Part of a small language model's weights.
Size: 16 layers, width 320, 2 heads of 64, MLP 1280 squared ReLU, vocabulary 10925.
Architecture: local attention windows, learned residual scales.
Training: a variant of Adam for these matrices, 465M tokens, 7712 steps.
Each number is 128 + 32 x the weight over its row's rms, rounded and kept within 0 to 255. Layers, rows and columns count from 0. Numbers have three digits each. The size before them is the row's rms in percent of the matrix's.

# down: layer 9 MLP down (transposed), 1280x320, rms 0.0766, rows 804-841, columns 0-79
# up: layer 9 MLP up, 1280x320, rms 0.0814, rows 805-842, columns 0-79
down804 102:115120160137073133133164127166148152109145089158121125115111144179043115107091106158051157131156092133184122077170125147080167130186117182157144143156170096091177141114104092133150083153052162113122132111132100151154135125073112116090183107
up805 101:114117120121125126105185126129098127072058118180125105099076106141124153109177133136155165148083125132110181138133121154127130108137201093152121110126109151141129087160109129152097132180136087131134111118125121101094111148165112071156214146
down805 100:154078138146118143150158132174155128151098158128118119172123102135209125072118116158076120150055052114099169107143074159151127111156104149111096130130158140140130105105088115092176080077178045058131126107104145125147098172148164112208204115
up806 094:109128153113114127137109139100214125115091149156120103154132112143123079094054147123153139144144110097047117112147145140102133081163170111102153106114135083133179105119142180110161077176098098168063060140114135056183138073186167089186149161
down806 096:079184089155180139140124073122130118102147099104158141116109119103146123133097148146134154111128133119113117146145077154201078119119134106152181123149130092101171084109156118135104126176159149132100143176147100160132157069164148121116161133
up807 095:123121131145147145131079137047156164107156116154125121092203110117154153127129127132115086018120129156145112111144139105134151153126135153150160157055080148172104127178145192165140125113138154105127103153110160096083136181120119102132119171
down807 098:079171149112132163136070100120178114101112144120087097117143148141114108103175109146093138168116111183138067074135081186138074128139128107154135159105128130065123213134069156112158103136094119113140140091106095112129193136149181146086145102
up808 105:126137150136142141123072086139056204156192186122156125104149099102117139178110133140149110102106103145149082102112168096125110128155100182065099122116183119155117181114159132137152097112117144100115009141082137156130080171135128062132147142
down808 105:155114135147133113123123147144106096086100127155123075141060113105041160100162129145083160123150116189116135197146115140072147126161138078086145075122158153133109100141063131068126142143125066114152163128084115175129186138115104179117167142
up809 120:114115097096128120048169128082141115108131103144056117134105114119154131139115144152170152122098104186113123087134130148121091105156228098177142132070166091132140094151098115091085084142078153127120157133125133117171122150172125097090114130
down809 111:094110110102127091115154132154094157104105165151132108170138051156145101128140142103174162120160151156151098107092086145143150114041084101122105100126212107164101171142092162096160095158116183120141187136143107147178146148125113061121143134
up810 111:105102130114128130086146067051108160034132156114082150143082103149113082103148151130149134058095184142145104095112073178167176168187136137133166082118220148123144095149153071146107184084141154101149166155123089126100092144131167138136113151
down810 111:152112134118145147151158119121111113129147123104120114090134091120126108119224208111085103128105153165180137130150136111098146070096109172109108093173125165205117122106140093118182208128120164114202097109109171137083117100121129153182150124
up811 114:133132130107105135187096121087170131159090199125125128157066064120116125104136147093134135094133096227145106161141125108232143097111111177103161155153122086137165160109111206112148055101101102135109075143102161130106121112135093108146143114
down811 108:141158114144143136168128140134150111134161122154150117134138102059127098124150175130088097130128098160105085136115078105141111115097073172133080103125102125158141072123168121122147166154110133151070129163162085177126135179149125085077154119
up812 108:150159130120193147059108141151130108126080147074141096150110113154111158099168193131173158142145104136171062089092134132131178199153147181135149166109164157099114072155182140106110133141091102183166159109141103040183120120139136139087099132
down812 105:079134125145143060141086110161132089125194136160193118104154068132120150102059117201064086184136105145143094088080115105092155161173172150171056164124107147159128117099131151132146122128096152152120111156164123092160138143110112159144118096
up813 115:120162141161125129085137095152189142074133177125100133160082181158128184128171130146118134128070126119201136156130147091147184151161197094185074089139091127126174147146125165113138066126067134120115084125094137120188121133175065124069098133
down813 108:146142151117145132131187039187187105153107082125098079092153103115116114172162136139124146127160142115132161127126121125179143197129120137164167133182093117085168122091052103182163161055127117106126110149100121160122138216110190101166153136
up814 100:096170108127111107171047127103185110157109101142172132131085132116073122064119173130128137098159160107115096154065146115130157151126118156158144134089084122130132114159149114107087142142150149213078071136144128126171084140193091102164103168
down814 101:132156141190111095132081103130179089137100069111119064169168096130158125089119128189139141159093098111154126135158114202152139130115136116176114163133152156068096119112114045150134178080194102124095093106160135122124101112137130136135108123
up815 104:145100115188144184063110116098136152116075179093129123140094151164101164120116149150117112137118184136160129142074123110193138159106152084159106112143097100182165164089130158142100186135175161124126117185140125149153196174160107112104203132
down815 104:173161096186143090141100118119145139118139128145145230161139166119149136126147141069071139126075116100154129173132084146131104174127139095097121137127123094123149113100132120128069120127109146093044170135175169175136131145138083151108165136
up816 102:134114105125172110140125083143137135122156164126156118124065139078066136091139143100118120165113162129077107120136162147127176159130123173139113133094092130149094120153159136127073090193116114103142144187108085109159153168088119090046191185
down816 106:136120106172153175093091135218122174114132135093144159171104142141125120143074094110122123131165123148105182175142174198114139114096142202138125153116092128150113141157169130131136158132101088140161125167131183146101189153089145046155138092
up817 095:161088197157140122134140128113134169110116141104091099149092121099094126105143153132132167164115085162157143141072105104170115106108146132131160166068125147140088192111130084103092105193107148218117162164168095155136116104112139161162084114
down817 096:111129108078184141106106140102180122104105117117071073094139127114144132194149117127120158142103141129143085097145098163050074080078151142090137084160077105110077101108111182119131156035162111115141144107153128115123237101151119127130158126
up818 099:116094139112044100179162083091104169158172132165097127132165111113128135123161181138118124138083148105066093052118158100122142110130134190105141155154141090146141124125113169129138108162133090150134148104093056174152130142136099093149112165
down818 101:131148160154115119130121133084112018186102178144145099149117119126103140128125102160138131116136124154144184160124174195147127148070130201080104102144159158089076104081094185094111099106142142134131181090066151103116057071138090085139129182
up819 103:122135137150117160131148090204130124102097146109135167184153147116138113083173222171156149107125107145145176128125152080193100109165153109115112155156088081153150136156121163154147092174126160134156109121088131122094151126134104081103127202
down819 103:126122181132174152125125157114135111131149096104130173163097119146128130151148192124154133112141078114067141183194112177073162107177160134127107126138113142117121086165118145124147094105145147134155137125148117164103074132156108092163073163
up820 087:141166143133194153154150110184121080122085143173140103137141064104093188114160152164128104145117125142188146113052164109115151090154109124164127179106120085205090074121093135173106130158075116129088181183122141162093108112146125131084097141
down820 087:174102134142124109147084173113103169114175123075082162096129154153167055156059120081118071162124101101138102107149140190118098114150154145081112089114111154126149178102138107150107149146112132078187127145107128122139153126190089077083136113
up821 097:170093078138079145155108071128155223147116163134067133151115195101127098092150146146139133105091120125116160149153158122107155147138166150111095130141150101163119148116104069143140083133156112165123105121149115152168157181125087090159073083
down821 098:086094129151131147107138095135159108107176187089151126120128131133184164143126136124128126110111095168042102113156165158105104028124108106086176143131139122096084151103114137136122144188181085162086147143170112112079093129031153109126137178
up822 107:133140081097124137116144094109097086157074108109092121123098141098107121138087109131139178096141148144131085142094149119100178151144114121108107165090146093170208153181121099139077084096105137113162144124101106115103098101116082082091136137
down822 104:167205160101117146106159141223075147156119109087105177125112104130128136111091133100180135087165122122135170185106071089129116117094137143121148129154151145121098132167135127121222146111101138104142138161119122143092089174124083102131119128
up823 111:100032096055129118119098115108139110099102219159166126142037116113111151118144110120183140120038153070109087029136126119154111198109148173130177163158078145125174155132076106102099102157174141143082130131093089172128137215075117113146149094
down823 107:142099165113081143126097134066170096093099148163152166159102120140130163104084117110080097126067129143218168083137113130104148122198109151192107133196049091123130114141103097141126150172163152094115131150095126100105067084166162125106150131
up824 104:135182133094133146138125104114123081167108089142103129160073090136135086122089162168145171154107116179118183081125118131121192146154124137147137111162127131134145148128181075078138154157093060188179105197125108097174126178124135118104125123
down824 106:130110152144111101137144120121161084115069157149153164158098061110161100127076084111140127168121211152161170107139098147041215038157123132118111165140147117106204140167104157127104160058107103133170158143107136150138039157147148099160093170
up825 102:169124100095110141114126139098150095116137123110081152088148147079137117170131155132135120132065171119144126147151105145129140124148144146125098137146130164088152167181098104171100079102073114160120131122107115157103167187179137135177095132
down825 099:152114230104141141109188131144092115160082183104107124171111137152142145117113116145067105152090133117136102082128067176106118112147143131120104157105107133116181111111124111143077141124111160076146097125113086121130096142084168142144090105
up826 090:143133125140116188177114071093177132151091147118118168181104127038130156133102109122138084157131093136168147131110156126164097116137067174103113120161098137147103147148146168171116103146084093146159123203136145118110107109095095107155097107
down826 095:157075086097132133097131177169159133095132133134104063092183136096101124167152096108159106143088165104156109120153184120136122136119097061142117131145100130072140119104172113098129106164180058162069124121117087121167123192190186191141171117
up827 097:144104095078163131081115129085138142094120143144156140103100119172070133140152113134154127123122110108084130153161171099181185178098156109116196123129113067119120108118199108172141080132173177149076157125094147125163136196094125167169059139
down827 096:135115146201091161102126129143096078069171110098125122075139130146115123142119113143124134144062080122188147151164124107126116164089183144174132162109119144157100106138086111093183108145115156107091157123102112116162144122114122098126114128
up828 093:095134145177164202099102042125122142107156083112091149121109080156155159128154156114153111104092137142127120071127118060122123160161127080180134106109133093149111129173147139103185104131047061140075124128113095123130123090146180104093099121
down828 095:149115169162127143101162142145136129181050139148136151142149152084102150110117141134087065096093106089106153155135192104069185139127124117070103088102134108137163089107136146137155114097107102147148163109128095173126135155105100138163109098
up829 105:203119103073100139134132106132141093135103135137153117089163136110155139146134168131031118115105135118128119139136170158137126108148077205188120142151108110144213154177104130088116104088098126120104106129152080141108183128078226097164110184
down829 105:165175118111101154201144131142132106124136168151142172132161088118128146085122119130086110117123202079090167171153179107135145137131135141166108130134142113171126168152120137097092127125178124053119135129117061046084127117048120185158063120
up830 096:122135132139125133113168148137163185137145185086163147137159134103139124080123166138153175099095158166163102128127140118153085126163097128137070176123130109120090088149105208115162136078082181144142162140129091124202111086158145136114129169
down830 096:119068109176152133130155138123077101074177068160144103130148153157185120148131152172201123142093116150174083091167145113102123088112181123186116151130119091094094076132189116089140132127139144113146135094088158171183126167101154120186149099
up831 115:120131173109124118147112091142133146150122193110097092115157107120057140128168186147112199119057138136133092124150105121121096094145122092088141159106069093103150089105110163139131076136162142173128127125097133129139237126163143126173190132
down831 112:131097118111062072138137154114133150144143146139160169190065156177088126138141129114108172146113132145160204146100096171110175178205096134079058122058104162119084159097093122138140120125103124148117177127140171164100136149128102143143172105
up832 104:088131146079186157119149086155226173128117170080167131098158146113120099156179122105166160133106142149155128150144185123112126117131126097096083134115102125148143176118147116108060155104156109148114115201126089132219109091115109151048129168
down832 103:177154153170132116136139073173181149147154111122132117108191135142084135136179150150134243070096169146133059112181128081171139127100131070114173118205134175129099124141138108065141147169109112128208167120144111107120098132134073135103141110
up833 100:177115083108117123184170069116090098053103105094092144152136127088124151145193122167125113128150166190120102090101209076109166113176118173140130161153136134135162131135164200065094125109107151176068107109144096098150092152121106128083116161
down833 100:095116132136097163145125132178120125166128143094110110156150094115108164155114102152145103165080092145109162136108115139187103080080143131121071060115164143128134134088130131150100154135150105148179108130120055092120097174043111166048100061
up834 098:183126166143112105094111102132128139156131105118044124112099135149139085168096140132155157138126107187139056079120173099079093146123140095134150153147069099175151115122085162094122132200138087110137110115072161148130175085155118048072146124
down834 099:134170166185151153122099107125059133124153128085173114136111129121092136097132069113094150121129136198154167149116108101125186124121192075160097185193154123163143114149099090136121190123141160096147150100108177126089175133195123171104127147
up835 094:163129068071132136146095110091177142155084113172138108106127125128136142122079126154129167098181111151125142092095133120125114195129150170113112149118139126153116178087125150075097141165141158111048099120102131172113135140146106058117122146
down835 100:163113118166134067110120128141137122147086094148156126075131112190123121159130115159114133163184155108107120110157157148059160147136114137177049126167142119157116120086168167147138115166070158164087105096100072050059078122099140138088106117
up836 103:187107135070132164087099112133137151124160045116083121117137098130126167142096126156080123088094160093178161104115132133137110204114090142114132153121093123142031097126133179128137176179128125136102109141097157141116175171172145079162107149
down836 105:089104097129105171164136100130129108166131071171111143171043137122073159121178154090099148129163174151152146145112178093146106101135120144092112157118112155131100110127116117114138153152157153139105122165182132134182151171149119091115129153
up837 098:102122144120133128135123100185103167185106197166125130156159119110152187155154144136147170133127096084099150094048114133152170114129133089118120113069179118127194095179093115161118071126165097121143147161131115176147070118102149113168091095
down837 100:213108129162154140065119152071075115101106070119143090162176140091147097124126101126086141125110130138118102105121229181122124108150127112185094117206135135111116155135119136091147163107130155119059171102179113137130114146132087099134187121
up838 098:119134113087142188115115133132169124182128133174184177181094181115110060151144102099161164074083138127127143119115094095153155164155171086133080156090150138160138090114116087124144140168129082139080110137076113074142122142137080094137112114
down838 095:129193159143146146136141200113113112177190098133141124122139097132113210095120100102103102134143129153197101096095138143115156135125117077166173143110176134107127146150188146207118122084084132175221125155158128175190155090084160147072159154
up839 089:188153133139062145112091112103128119139112133134113014126114151150095078141117096240126134151080176133160173120101169152136090150098135074145132149131162106117172122178094077116078097114113152154121122184102154122125142136138169115106116158
down839 091:078097129117105139106123111119132121084131118115099145078098072121114105102096073094128135077123122077077134118129135141114141140164154125060122107163150116115117162072085138187129133161080153065116097068114157150124111112111146189167114083
up840 100:112169135133155116047177114184112171153113127157138124110109102134113063166136138132126122154115154135158128120073100111111165170124170113128183152093118065168116182162120140161109090114122154122156174110092083119156117126132168101139123111
down840 101:083102152137120137105183097091132133116092111195152192147139154135091073141115119115175106126134117138107168175099104159138149181120180198058066087172078131149115096087106157115097125142114135149106197149095151102138116113059108120124156134
up841 094:135131092145178140129121103105167140144150131142167145178111132066099109150084116141107152136139102117128140107115150107134165116119126168123132098133129122171186170174127067107157164125109169122125164156151172160157109093109112131114151107
down841 096:072153131132144121101131076070217186105133094136132154121087150094087118095141140130118099131149147142130154106105123164142151082112089046147122134112089143125135174081151157113201109125155199109134093091132152115169126121093125151104143123
up842 091:140144123109136114079099125101145169154142151134175105124088128059150102175137101117135127145108138142106084109108169119078110102149122208135088124081119114165125091149128092141087041114173074095160126188152130132170105110106124133122205171